{
  "num_key_value_heads": 1,
  "head_dim": 64,
  "hidden_act": "swiglu",
  "init_std_o": 0.0,
  "init_std_up": 0.036,
  "max_grad_norm": 0.5,
  "final_lr_fraction": 0.0,
  "doc_mask": true
}
Each number is 128 + 32 x the weight over its row's rms, rounded and kept within 0 to 255. Layers, rows and columns count from 0. Numbers have three digits each. The size before them is the row's rms in percent of the matrix's.

# o: layer 6 attention output (transposed), 128x160, rms 0.141, rows 4-28,67-92, columns 0-79
# v: layer 6 attention value, 64x160, rms 0.13, rows 4-28, columns 0-79
o67 093:093169128129116186189121117125110142110099148144126129140112141167123108128101147096168142123144125153162097084196142097085101139126168118152123121086149168119144170148123118038119119151154154196127082139132165144155105114112124155109097104
v4 097:121120105077127119163111153150124105162143135132134164128144121063158117104153152121133112128136116160108151191124166137124168139121085079163147146152129127117119146158117080129162153135174144132189121086113114149132211106214158155144115167
o4 100:160192095135132127146107114116132120046112113128149178140105119217088149062078192181160107139125181161167129117141158101128098119078089114128091092072099160153183116158138120183129173119126119111123149121106131112075166063160141111142142165
o68 086:152181160161139203085116103147130106128128155155094112149065079061178094136078044136119101157152087109124148137130143136098153155162184127150153155144109161153098123117056160080142146173118080179138157108153085141143116160122154110120130172
v5 109:130122164108139130158068179089141078045090148142133101186150108111112140068119139132094125065106050123128099209127117085132107124133145158139096124130141077163115100097113109129131129147144132105143069153111077149168089152117048087132122105
o5 106:147125103129111136104133125095161118126172134122105133107115156117178129136152143121136110056138091118178187116153174130169136138131114051112166130115111096085150124113130160086121209113115104112149177127203099098129152126178069092106166128
o69 104:106158134134169142180151086105133143102144143159104140090089071136068132133086154073156142126131097091149104164107110140194137104167126190171098074115095157162105113155187123121142088133123122117124074107132116140061155114140080158085140177
v6 109:055059166104113143101116103132102167152152168160118142073127111138114122129137096145145143142134149137156178122098166161107124135104092110147212111115086134112123164105163156128140159136121080111130122081172116175104065115186092182140112074
o6 110:111137170149149114176105129132181167162117095124123152100174168204154083062140111137071164080169161107121085046152113142095113132091167128120133161094103115091130093144124133182192072102122084118109090202121131115172135094116133120152113157
o70 104:117130089122089129087141136177105136097137156162134110201175127093140137214172194107093126131150117142116172163126158131141098065128088132110123078172085103139113125113112177133066125091136179137100128161138118118049109144128108148106122142
v7 098:109148109067141162127111160100106121128114135150207118149059097161068136138121115114093125128113135098151143127123154093145134114126096109139197178101189154055111108136071118128149172107142126129166109141135170126083151100163165049181111119
o7 104:126079136141141139170144101178111079132141135131076160132152171124113112086129147135094061092143100175115128152153131164125080103089155164143116117142129138220160182154180172077133097162147154092112068171139151133103106129061055155134139135
o71 099:171163095152141113117090153134120180119194081135193132056120119117145165199186099119142120134118187052147115173129128086074176142152152095099119081094149161112094113113072115159158160091106139127119133061151091062151148108196162090145183076
v8 093:120140160055154186135107082083132146170118131078207153127130154172133062094156132164117106121113152132182025124077105171137151093131090126095113082164065081124111133140153121123128141114145146085130128151183080124135125130095144131112105136
o8 096:106134149098156129145091085146048173166099129151093133128082128120121104138085167106181127103127088107169205134119136130130153138112087128125127150096106156095112170125137117112090133136110094145109121135154159163086126149133094148109166134
o72 102:115126102173094146109142154141151146060124075150121184148125119141102171113121103162066172141155150207087110157108128166160106155192179124128140081113085127160089149121093137113155138101116133139090101124139128127115113112140121136114133138
v9 098:195126134141127123147162134135117160117117140108098157124128149151128130065130112142135082070109115116174135115138123053129116119124105133115072118082102107118078149122093092115101109034135115150149115139135098111115126081105214110124125201
o9 102:121096144094092127150085126154127191118117170099144153153116147074146066165130142163142122211069121099088081104155156119102124111130119150085112206087146055079169036161091134090146108140115044121171133171116109089127129144160135168144156117
o73 096:096152112149174117196119156097163082116116078096148150071067102183090141096082108143125159045179139132184086182067090123138222137191138115135082065128093096096086132115157085098111116076131135146139127124131090138138205145120100105145124162
v10 098:080107106126145116098167125118164127130072078094138157139154100150141164131087133126103183158102161108153155048142160201125114177182105110183092142128043178218153089140130143124135151124121124144127107125097105092137058153081073160137153138
o10 099:143064096146095106110171156107147121133095160142154110137142143093077131130084094089063164158097124104146132154139117065127151111149113127115168091144153151149138179061136127097152119059125106105101111135129050156081069125145137096085118084
o74 100:059127109103099129069122120138083094094132169135080083092092116160120152148150125116191089110138106146124191086191156161129121117091122111149144187108058165068191117106136113147071108143090145097153185104133146099129167131131129131136126170
v11 101:154167078134106158097116110163143108138170113149121123117105151166117131120088074154147113095075138077150094123148150127132159135129136061098193161117175113165118094108191107130153077104078161112139125087143110118188157118149114122190155167
o11 098:124038115137170097140122117114147137104139095216152144143108104122142128114148056174083078174170137118120149202128108118171132098121088138125109121120098125103109135145135152166099072117132141193097126134162106103110087089165104150164089160
o75 107:106164171085098154139132106093168119149106165065097065094100098112124156148088160107111156153144132098062107095118190116141090167145153120121169088104110124125049118113190104070108170134172111116156120144127097109158130207100141076139173117
v12 097:129123097150092102191145092075119141147138134110134079118105082114106089132106134117150099181108100153154146090083172180134132140053165164174100161118083115102169124102180139130098190083131137090128095111135158147138150136131124123113175126
o12 097:093062076106109153119142152139073123142102169108153067125207136178154139104134109103071136133148145107162111164153157122138157142148107129107122140177116157141086107144170119164139102096110126134110143184188144148137131142119134128097156127
o76 097:148166164121141196137150120125145101094174155074096203156100126123165126134169130166178105140146189151059102138119177140204143134109154157158110091167141165114101108127161207076111200151161111097138159127137201154173106182118145154167150113
v13 100:152146090150167102130117145120091076127137133147121091153153049169162128110146090157175122156141110160151166080101148140148187111181126175100147122140132102119087118214120092120121103155178133179141109075123084093135144121163143147077147105
o13 105:115093099140079139080118105090122143148161110136120089080123154125097184086102080202083132051122098152115118064121150025069141103093104103089137121118187178153123113133104128133076127090073152121173129169147148104126130160135158139120147101
o77 099:163141138132114091159042112122098141155134120168110154102125149111062150172113135100133099165128135083130126169149159182138138185167134138141124119121112125048092176206112131136145067091130144111094108187075141100156125097126102145171091136
v14 108:109152147197088143113114134135106145189119159102141122137150098085149202123137123132132156129147120105126152153116079176061112082055067095095141120131096154123115173131107111110162184105086101153149122080113163126157037128089108159101158119
o14 108:110171172137183098077171069095156165079074124123170148166129127177124103099128158125132136145134104072152150112154179115135127156157083056174087173125139089159122116136147161048139090132161142105137120145115146149142135072155136177151109104
o78 106:131123070074140101167102215121122086182153095106140136134168165151107177106090135169137122111122105155141104130088130151128152088107173147111130114159093133107117158094092089150135108143111152146136168128115105054151123156104077132144133147
v15 104:088198121120116111115117124110137092140150135164140106160147160125120115150125176139142147121066147133157157100141176197142128206126112130071116170098172097141120137132175135123123096111093149092072119116127212128067113088208098079195153047
o15 104:152112135133138080164114139120137131166122183116127114132156135123097114142154124104087133064146180091114148129132182139145146125101147143065159089124151172122137179118160059212123092052150093126141190156140175071156122114135143127121089129
o79 104:131103154077099179103124182177112123141165106155129076134079138110128137173151143086170122181160115074135146107109136031125114066128094125151105094155169137097139145174143141063147143124136155125103111097121150149137136121128104146145185126
v16 105:144142114145138133086137122126138113172120156145062130110078092101146142163103046144141222161166080150122054144133131184127126089151098075071167139109086142134106122093106157160141111140170152075103100085130095123037083153144160130121171094
o16 118:119110137161151154089111117106116084155173140113120134159190186124142165126146049144094134106116129126098155154109160164106072155119096174144130184210122186183135153148122099216079099106090141100137109113127113133155135115144091123122122134
o80 094:118135141145060071178151118181097162050137094165103143160165139111097136112111157127145160128177124120178065112140105129116080061158139075088151073061157137168156168125103167092113062144145065144130166137110148081123140157133087133074165146
v17 105:162140108066120145150154164155086146152140133127161078119115199123123112106086100137118107143128178133125139166101162104085141192193150156138133110146179103066139183092141075130145208116082159150107138117135140159106152140161124166148116117
o17 113:146141119137092131115069123107115161169115146109104115067161115166070087167157110104111039170122149065143107157163160091089114103125137115117120105134168086101136077127068096129139135125125155106125194118074110098113092091081147110124123096
o81 095:147147103047172107091145156127151118134150155158142101143070128043123195107105146159122117139110184136087111137143088155121101186111189108103107114117085096165090168150167190090089139177168181127126101125123148145143193099156182155197117118
v18 096:116163107129081142126083192093100128135157086106103191134142108100146092139127115116129136150126127136248120196124056098081125105204161161160131045134076116160142112095088086122139145124109074117133095089089134100110178113144123096137027125
o18 098:131155152181144097098076117201076126146134107147107073096136154083166160151156146135121118107093113151131139106141147141099157112114175167158109157123181104096148156153098161055155111145170151159160185105118102138080135141082114087141130148
o82 091:165112156198176090093173109137135108091099127103142143089163163140113098121068051112151185142079070145152153169122092129145189177107128062162088117121172136140102116113125079109119142153074196096178169143112149087165170119164073132146051114
v19 111:108083134044108085167096116075152154146088154113184211112149116070101133139154163132156123099084114159120120173140134140128136115110123122128153074123097145152119112144167123143058139149089155149031156164177170136139136159108145170074191228
o19 101:110140080127115163161140081119108148095107082117084092084069126153128098153119089143138087106154151158121143141145177133138135104104146131116172138132156124083115101093138103199108191110172052150118118093160125128086171160101107138180176091
o83 109:165075182095122144109165135178089090141120153141135108167157137132160184148157105174138128095137202103099129153155089161201095182161155094099162127179086136119126172112147111198160093102100160100078141143145118185146110165110095122126149143
v20 092:067114108134094189145163119123133098071158146113144164115156144096123118156105142083136165139116198108150123140146107099066165135141085195140089144134139146126124150130150139120161169214145132091165134076132129093172125080094173107065131133
o20 105:171159143115134096108100123141099142142074147112138111165130170085129115120125098096083147110066117179174138097115119119147165165059190114172131161062120137066110135068175111139132098095147170082126098147116140189168132152164121080144123090
o84 091:140159075142144140156147159116095137131128141152092110092138127106149091069087124192178151153142154173168216112073132136052162158168064121178111074118156136189098071158117144135119165144137149142126103131174097085132109114103147108092094136
v21 104:125130165131092126150089172177109120060130078122114091120133045092190092138120104103177128142214134134173118113111086130144124097125120129085113137138151184167096135169166157123161201153072113147127181141121186126088090157155143110135057177
o21 099:126122156087149122097160143103113175144136087148201115107127151152092181084124145136108145145121165138062138061083158113105101206178124140114146190162182142126158162113155099067059173099113113076114119121112127147142173110141181076176144162
o85 097:099127176187170134140108124135134181178161145099152062130101113169126157115086113141087160024098109134080143138141080142128141148110131098126119081134108148120084145137096098116159187112134224142162133098133120144109142110072134123103106133
v22 083:155159198171136105101118176103152125084120059125122101119145138097103124152080109143141137120102159245116124130114138090150108081137141160102122070125105103145094135138119119140154146135128139104090101141096143130125136149150135119081079151
o22 089:115089116146130139144070090087133193090137072120149123098101099095102150071110075155111114167144107147113132148101114146114241158156126148107107124128167116151126162106121162088053164084186078121194134115152097134173166170152118096099112116
o86 091:130181146097176096106231135111131137168093117111127141161138149119154060129118152099108154102145143122172110087105136077095140077129098085182184104102094089103175144184105132114168119167133145151128084190152114186141144084160169124179112093
v23 098:131135099150113143135097064126135052178104164099165134141073122139144117096179134145140150097103126111131156042113121102158102180065125127148089135129134078171074165127154125130105149138145151156113097098163133129070115171144113122111127162
o23 111:141127130118104157183154125131159149104112117092150126162098095108158118111109129118165122114152136165150113124095109195163081102072098164191165066134081137099053115095155154240119126112113165132128104110144083119156060150156124153144130179
o87 093:149174107112156121165113154089134094185148161189063120097134154140144153101146126145079115087124151155136131145120159119123166174167145086065072125134155181120147118098191127076139114147127130113077159153061158137110143109126110102116180100
v24 090:170105175061111110121155145100144085094122157145128133149136133133143134151182102155156180112148219076094114095137176175172124089108151155120103191137049134168145172251114147129187124132122125132122177148084072121152077090162080147155119143
o24 097:130087126139109174108153101159154205198126121148156133096131130142104179168128138165090143167171148102111117111118135155158122096093166138124110146158128118100125126107139127166120134116132153127168074144119131127124086162113190105152123110
o88 091:121125127129130129161102166122161158100062137096044164119140104178136081052083109103130142097147104143171116147143116104165114166124136120127139113148155117127175148116129107067113107090099149124168115141112140114141148061094111152121141151
v25 101:119115165137141125183142197129152136109135133098079227101115136151102169161113143094113101112110139126103125091130158097119151156174163129157122196127088141136154193159084140119163151134157147143169076115108105164069096135147138082149154084
o25 103:176129058104166113115113108097125144158133153118088112076164132115148096103196119147164075136185158154130129115118066155149118113107138125092061112119108157123113175120160083023178102147140106106067135153111198147173095112109159112144065125
o89 094:143163124147108062113067114152096124087114156170112144133141174149121116150100111093167126146112158103234126171162128095125094137113067166169132070153127131132118121140106173084082135046069056165120147116136114116091126105157116190070178130
v26 095:108120118204123118167145184154155123048132086178179147099128127137129170102159177132087137114122123109104126155112125141175168158115149148092128121137122105162189181129133142132162145135146093082159130174147173099166101128162156142093157124
o26 098:232160108089145146113108117136105089112204131103087094104087084123117117095104174119140144140152156109185132101146121106099157126094105079104090081101117148086130128117150142173177131147148129157155175189119120062108161131128109178079146166
o90 094:165107103133148078156092148097139164119125138154125163099127174113102127128122050132122086092074114146064167170137171151101063072118097107116144147095133138142141043133146135110147156129158126110151093154161089171089071068147133070097153126
v27 100:121155137145105163080142191179134169100123125165107173114109086103192086118152128157063162122139162103160103111040137117189109132111137109102069125132184151131173113143131153108121148148152155143185138129186072159161145115093156196147117163
o27 104:071099150065092177175139111178142134150115115080168154103102094136095106144127187178188120099080170134165132180128116115154165140090131104187146095128061127150174128124142141111136121143122121114069127149119198201071108124147187173077107107
o91 090:129160105168158121152166120092141117069107149160079163094173172136157122164147122057117141038144037173143118085119128128095099119112095123134133143112169157110141063123133180101150172141133158151144142145105103120130151061143137158087149100
v28 094:168112175126090133153110097087133132185124166148188167110094149121089101141119134128148186103197117115147110099156091148138088085133100092109100073120163163118179132122117146130113057110195162126150168176091131129150180177133131086154137114
o28 104:078100124138115112088175171176148099146129075124119161146117144124134169106165092148163157071163104136116113147105140117154124159151182159105120161123102136149155125180152126205073145120154127081188163157135138126098036177164115143120155150
o92 085:159129156147206103110087154140124087096109103111183145106125111162140025110129101161091127116122118178158121107116108156141115152119112105103096123097136108135142130071110085200142149119154137172068103075145075137113169097153154101102127076